config.yaml
num_hidden_layers: 12
hidden_act: "relu"
norm: "layernorm"
norm_place: "pre"
positions: "learned"
attn_scale: 0.125
bias: "all"
tie_word_embeddings: false
init: "normal"
init_std_down: 0.0104
beta2: 0.95
schedule: "cos"
max_seq_len: 256
train_tokens: 159300000
Each number is 128 + 32 x the weight over its row's rms, rounded and kept within 0 to 255. Layers, rows and columns count from 0. Numbers have three digits each. The size before them is the row's rms in percent of the matrix's.

# q: layer 5 attention query, 128x96, rms 0.185, rows 0-31, columns 0-95
# k: layer 5 attention key, 128x96, rms 0.184, rows 0-31, columns 0-95
q0 106:176149124133115150130145134124133092130175118113083107160160150144109109171131192171097139140153100101073110101105137134194060154071087132109153140109132101143161103148126099097034162094182129144128076034071097098148113105129126112144108130131140133093089160111180110129127201146110136092
k0 105:138094121116164113119124053114156167126157103114134133134183061129114188111170118106099074100118122128180062189132096135160082119147149084126096110127051119147148072129130173142085166157120180116091052118145152117102128068116125190186124179152136112157115135126133121159160154106133155127
q1 103:073124086130138178160133137146116055143100125070066138176131125137129121161144141127108195102132149162179132061165132124167122142147129153113148115096169117174154186107120131173146169074116124115107168149078036167171080155109117088088149098108106129112113110124140126158108171122158092188
k1 103:111145130162158187189159086084088154067102113088167204095096141166136095147156169152113091087164095162136098122108114162082113164138121141117111178129129133137135133102132085114148111089073170117125112109206134169149085113106084132117121156087145155087079121156125156093134088103066184129
q2 113:129192173138111130169121107122140138118120111034107145108185166208160113087089144094138114121133136105110120104108126163152167140090138054140076154151107167094178079089145118127142143085082186148144082137168172137133137154143190080116133163128084131132142174147106109083176110171123107108
k2 119:119151160145169158124152106206177131145160133108185141108116131141127176096127143143112091170103141151100151123152136097194136157137196105129118147083152153046173144117142136131095134130150184144117113117095141149147066085126214085128085094084069127158173163104112089088114105134111072134
q3 107:155101140115108137133147150150124129168134158099159129083139181120126153088162133201129115152158200070096071107110178132144110139118118130104193176110169103049149123106172117085103158174121103132168101083154163063135140131105106127125128088089138102125139060175107087065113106127075111136
k3 105:076095079124116101131106086145213138076167092176167088066127146145099090099070100077139109118128117169158094145136096116156115122130128083136111137149165118106150119165084156105171139139185136093138128217108175129158166036143155107101136126166147165123148105129136149111134172117156115098
q4 118:115116126198123161143204167142108114095163086177139097137073096147125152135082126127140098067130137093079122059147100120105196167129132101117092103106158141101184177108096132079181130132132131133088084091144127145143070163096130053088153132113132191148111177096121151138139161100120142143
k4 120:103163120181135149115164151074076138143174100141124171148155117088176181124062123145129104091137145148103156122055097152091138131150118120126039200149122172097129161048064135104111149118116126108126068156110120141150140115085106116144131142120167105179185121092079114135136083155105148133
q5 117:111083164084152098095140108160106123130040123136128101107087143093115116132165125147129136159123125102115148170187118196074138173175121122119175138134175136190159141123179150100108120085145126222143098160117097120087172138133087085129129076185117173108110183146116131141165142097154151176
k5 114:097107210076147169072101146122123138097087112147086152185120157125094142145143194173120106132101113126125129177069067126051143156080134148153170133126126144069084168193103114102128163155118107131153153155107133107125119116146113121162170170165132104126106110132129098120072084166179149079
q6 106:164072143107127148119105184127158114172142165130108155118163176116094072156109121114068133094144197112202117124204142130089140124092223098131157125079149139166141123140133093079139117141128070136155133100155150097128101106152077148211180166111140126077124144147162125136143097114114116142
k6 110:180056115164181131103140174163138118122163161165102132085049144155117133128121131130094135158164118130186096138144094137080090184100165130137135066148137113138139158165100135133156147134133090138091097149159143137116097085213086132107094085102076113089195147092125171139138087114140088079
q7 109:089208075107114079138184097093081129088169119150067181091107115142143118117153140103116177133134124086157092088163220138117115101131083125161149125104106144133153123144154099145160154114144154142100153153079106112061106129152137161155155079112089135187154081132081103125167106128111118188
k7 114:157154141118156115122132085135116205118130120144125119128138131179091051161139135118071125141152110127090125108132127173160152071144133092123150125169112147127154105120134082090113054120082126133089147151091147109148115086186140171054191093105150153112166133193194086067120100080160156139
q8 095:165156122156062050106112147081150160111136127119113144169134085062117038077186108098109091119126173076147100153151126101127071078087128161057136152118128172105124159102120148159129156155140084132148119096135123160075144149129091144136153098112124141121160138153136131143120195151096086075
k8 095:164134154184181111130078154105163147138097161197104182107139105158114108079141164099146163120107153063163114147129125123112121089110144154099133147119157101146085110122139111064096126153107134158151065145083168112050114156115144134075102168125156222141170131112109097152166200138142122107
q9 117:103120116153089135124050180136082127125142157160152117119140100093184113105104115106136119141165177160092142093091153092180104179185109114120132110064114134118138133084117160099111148107156120122095108103184100123171160143076136170103119136117075027157133141144133174141167089199161094154
k9 116:108079129178124107112136114216194184161124152041164127064114090205120101121115152134174055133124149157131114095058090107147172153099133117107113085097158097188113130095111133096142114103132130118127145103125122126165185141098132133120110124170179118127096110147071146133146159110136144154
q10 115:193120124132083132066174133076229169135111190114112128138103142117144132144138157238176141179151149164101131111078143159156112089140087090153147135157138108146154141083097159139103140083128111143163142154147166141148128155168127127127114099117104101073134090163142146055133115112093126100
k10 113:083074166118119179115091101124214071142102078153140179114124117114190099141102083117161141113125114108113079112201125120179110108134100141126110147182116160137164113147141139086113154106213082123165129100144163145145116070095177076134136128095086084121144121139133092143184116145148179137
q11 111:089154095166137137135151192160144138185147134095144116174144094075144085130181132135117107145098085145148108100153109204128093110190167162152119106190129158102048132121138142104153110116118093120113119062144093131105136106134092138141082139136140066145148131092106207103210168149101124148
k11 112:123073090152165173117159128069157186078136110146158116133098151121081098149135098176164176102068180103155107127081110115143204125117103104117110093077135117189118197141132130161085107045132124114116119098124154144112094144118102119083094130139180099100185096085129115176124130135103124154
q12 104:148140111114125169117126198120072098121142100096117091109098088103142131124164086120124135088096127139160182130189121116118087156113107091154129126163175141080160091126125115136094067053093070125093102105108141154163138149173143087059170130127121142064178153202124156139097178161124120172
k12 101:145115134104155133131106118124128071116149078134150173152101090125117167072116199133156148057102167127140093108101132136069114149128124136086122134130206093087134128144070053096080114061079138075119195150171160123102123127146127163110137114147130123157165166133094116096091097129107148198
q13 114:108168099121108158188121101126173126074079081112137125140124088175151185119118115131117162104173137068127119104127143075161101126071090105142172156120134088164119152086116109080169114128110116118099132157162162172063085122152055082160132155138148143182135083110164197142131115187107140168
k13 115:126181118109096117101106114134111181082134091167122167083176082186153184152137151126091134108147131149139145132164145076172091126141179137171103139111120146144180190106179146053141090077095117125189152145176122140128170146165089070157101116138128133174158119190166135102106104153087139116
q14 103:119191111150073068168062134171167201098145110124118141160160133136172162148128105154162164152094136146043145140121132163088168113132183095106111109144169119115153136121134110064123155099171162050129124105094111108176162141155067115127173164154129087125124134150083173109111114109094125131
k14 101:092157231149062180157139136139111107168131084170092086108147109173173159137121125192087094156107160132201102051105082214124153149148133122157172132109112117114156135134113105119120167106126158139167155083115153106150143153135139114103113130112141151164127081078166129164150135099098129144
q15 104:121145107176131179144103157137101108135079144116080062139128173094135186098112093157076121097184127106098110124132140160138131174116178152084101155166151164119125060190099134102104169146137088107179178143145159091093118125095159134150128059065124138075136095149169184094151129108167129125
k15 109:166070104148199114127118145126175096140159065066120086127123109106150203100073136138167067142101141151106098129165152112132141126154119097175176116125133139134115103189134139071134131111156150179131121136156143108130100104101127141123075070154133148113171103182147222104150150099165158077
q16 107:135097151112194121119130122122169151129161071122125111122116151130131167123115144114137105157147136135138112076200103091040120097155104126142122053158099115191126123104150115208116140166114137114058162125098075142093131132130114100060087107110173104110088172101083089157160117182087092144
k16 117:160146147139158196122126135136040111134103132137153141130161178123102153119171121170131136171156070167131113137125093101064092015109125063115093130139127131145076174099130120138112143132145163139106171136127159165116166122130115123086112094122161157120068076139124135106162093212093104139
q17 104:101145116131124158060083083114151161172072140161062089124156115152131120118122102140122161132155190033158197122104179162124120178148190125138129136152134171162118168138160156108118124093122149088086117128051113139125072092161155088109167078130127157133118101092160121140113106179148128117
k17 110:173171153118129150058114085089139117094139123165150124147108076132113076122111178087117081136179129116081143117088125186185087141096098115126219128127123138122113178135169091112068155114133091123085116116202157166111100198098125111160089160126172121131113132108138176082113105112102128103
q18 112:096128156131158098152170187121137110122153151127108091105176153091141167096097125142102118162078112149128116148129161070104156101093136106147075105129130094119106193116072104184144110069115136063140093107164122148120181148120091071169094074101086157059148157088131099102088151163108113188
k18 114:136134189146123133133100178128112092116135184137156123098171126063165175102146093107138113101051167157109079090122129111073155054117122172138125125116140149136133119165116092104142109130098160168100164132165113173123136063140129101114178155034105099147103163145163166152113161177078165122
q19 113:157112034149147085101118106153140067161127121128088088146096124117102131109115173145145144080204130125147184114148167128105169106130090100145170110110145133128178167160122228097089107134070132131149130116212092131165144156128152093127154108123167112174129097093155125131159114084088100154
k19 116:124123069185113193187104083135183102154168104154161138143167151093144118138071154156154077120170123146147119149099137150172119144135167118141164094157155128172028077125136140132106085089101116087165096134126088121160115103171121097155155145107137119157119081115149102103113069183133162077
q20 098:147119175138140084093091145159152139152130088143064145188131104088113113158144133153090180171179126185117115117116105125097080186107197065143174176169163146138072167145139142155088120117160131135085112160129203099100130143132174112133135102147109102124116133153152076140112054178143113150
k20 107:122130122095194133097162147145144117157105136158096138144188091079154031098143101039149114169098083078161127148160157178072132135104138120137156069147137126131139190102075097135126128139167113201127133108132150129113145111129056118202090151114118117152081143120102132109133093112111121117
q21 110:116145110058097118131163144112123143115146095090118120100156130155141126185106089106126131115171148156114171116183152043112187124159151122117113128154176218163138120108163097120155072159129190132144169139071142155048177085097127110127110087140093082143104171095127111162118107129147169162
k21 101:155139130097172161107139133161093115122120153110199112094228131164114096155157184129052127134157117140129120116123101109090201138182133164170177095144101132109091150095169115126158136127133144113147167183143146145138130171130143164064120075113076081122121170156112116185104071153101149139
q22 113:099138087124111133148130211135147116074150091157106139169145118120154095123125174095179130110082081139090134070104144144115171176081167178121152112125136142152073087191165138127160103079107144178122157142201103145118122145128158155147123127114093165196155166124172091096085159124113123062
k22 107:143096148150096099090176071132068196166130133123078105163167064123143143125124132146133127103066142061081140186143136150110128129104160099109110101137090138093063118113113110105181076161109084147147165103114078155147053110105101156111096139087106182131145115098116136159145141106069120169
q23 109:186162189099158166087127104157149076044135155130050138097093095092104126172136082167106165184107119103089143120104117131148149161137138098106174120106099186089129122127144108132169118156157072111125142142162102162165144171148118101104080099167139075107161139060139149129181112101104110114
k23 109:124133160113118150127109100144107156158085147144126172156144097091147135202059116084089122135102118105116056132118150166142164135200151105097079131086099104154149109187097133154120140149141147123115116206131162119139151185148070035146147083152151095074128135175101128134176130106082115120
q24 110:231154126106058146153166143143132121134104114100135135149137059109101094151132113102197085091123146115155094154101135127142156142150128149119149150108098080142068072098107171113118108177133146083093130133154148061155155118087099119161169102161153104094166155127202085120120151150127055135
k24 119:146113097086145177108093120124134101156090114110143137094088078079155154064111131094160196078124141118147164106142126123174160097172137115116138134073096112155078139142136130126137051199126127046108075096118149083197125113140063139145126152125145108176132148096127127168110107119098075093
q25 112:122186125059177127075126129084118138135141131182117144104180157150151102115113106179130094096138074116114107122141123105064092169135124111117147137141136097043165187182144158120091183187061088145082087120120096131089139151169143188155131118136125179134150089152090123128143138091145095143
k25 103:077151126127181089067112130135162107143171145152142081186165149079085117210121161148112165050168137134167126124153094170123097135107113068089173133128115121090119106105126094119125155115116112164119083123099132153101152080179106106153145100125161181111164131126113157089198170166132168170
q26 101:120102077152130122123150104126129155077168089149210074129146099130097127144119154136133052094085102132172070070126148102171108128079147152199152157087152104158124173151142105120115104160100100146135120122117187120183114104099150168108104122111082109144138153124111178196102185140177094100
k26 100:112101137153121095093142160092063175100209208113114139104118114139081153079090155102085117138139138057168144141149136056140162104175132101085105072147124147133120130121154125134103167161101088121131138077143070092136179144094163150152163132155118145167145121135111172158178119167182162130
q27 113:068157119159146122127166117148134107141166101127154107106175101142106113109164085128093178072136153165102131170125129090198113089099173108140140158094125131144162089093130151110113157139109165183113120138085155096203141202153098179187131106114121157172184099093151146064130106125092187158
k27 112:108118071144097117185099115206113151068126103120115112147095107167109159145119108051159125093098122079122101124102112138166099145147138116171112116141123080107138094097141079177122131119122145113141124155118154050157120150169141135166121130013109140144135110168176141093071097160177168156
q28 112:190130106124146124109087159163168076141138211141083126137103132145200127139157098117133138183160120114133057142203138172125111105138153124148120141134113126111183149192124150172098110117157141123156118121128157097093139108155084103094172119227103108098141096104158096084112099130080173093
k28 114:169150159117111162146097121129208062177153114078147117129170101173108171150107148168145128148145090060169105154128150147126118114085123130117095158157184117151126143183156168166126160143136151196123098131107135115155104078167066097124155089128103123107140164102173150119114147079077171058
q29 117:132135165105144141082121065161133087191120098109155140121143139112116138161185144161114112129094122085122103116101132161114119082113136135178107169140131144192203095143136128138118124083122115068119109135172126093058172136169137228168138106153084123090093128196156131083133107097112188151
k29 112:119121167143137178145148119171182118088140113147141069147122097091111149205131147155162128171076113116088120076128143120111098103106049100156157101113104144152187133120163148150097150139076140124098172135083097087073130047189161164144114113162073087100120156134106071113153107126145110101
q30 096:144153106095126110108131196083193144080159145149123135119101100111103124099210113066158148130157112119054117142155159127112084108128166145107103152166098144112085088153106111210081115109103128159132098146126106083173129119148090066121120165118161109166063123146101158086146138081143066141
k30 092:141160135134087102125176133080148124162057121150101118086148165136170133135131076113171126123103156047174115153128133079138139034105153116127170167100131114113090064147095083131161102079159125153113123160165148102164077134145117112117100088156176134149147130076123096137167043126156150150
q31 115:079129100126077088060145135113167042123109180127142083136115073108076133157156141116125181139105104125180160132110144122137154051104107121156190133090099088126151129160160158145133183106112097179156141095120129121061077154149163119161073118143160118115120157128138151160147123128118082196
k31 102:109086110070082179159143121135080186168115156152117155165098128107128119149115123100097133127112151123092117099107102105152129103133186136135144107191180124169104071137185094134140109124205152158098084173163145180075167072159128140168134150164122140104154163154146153081073098107083163171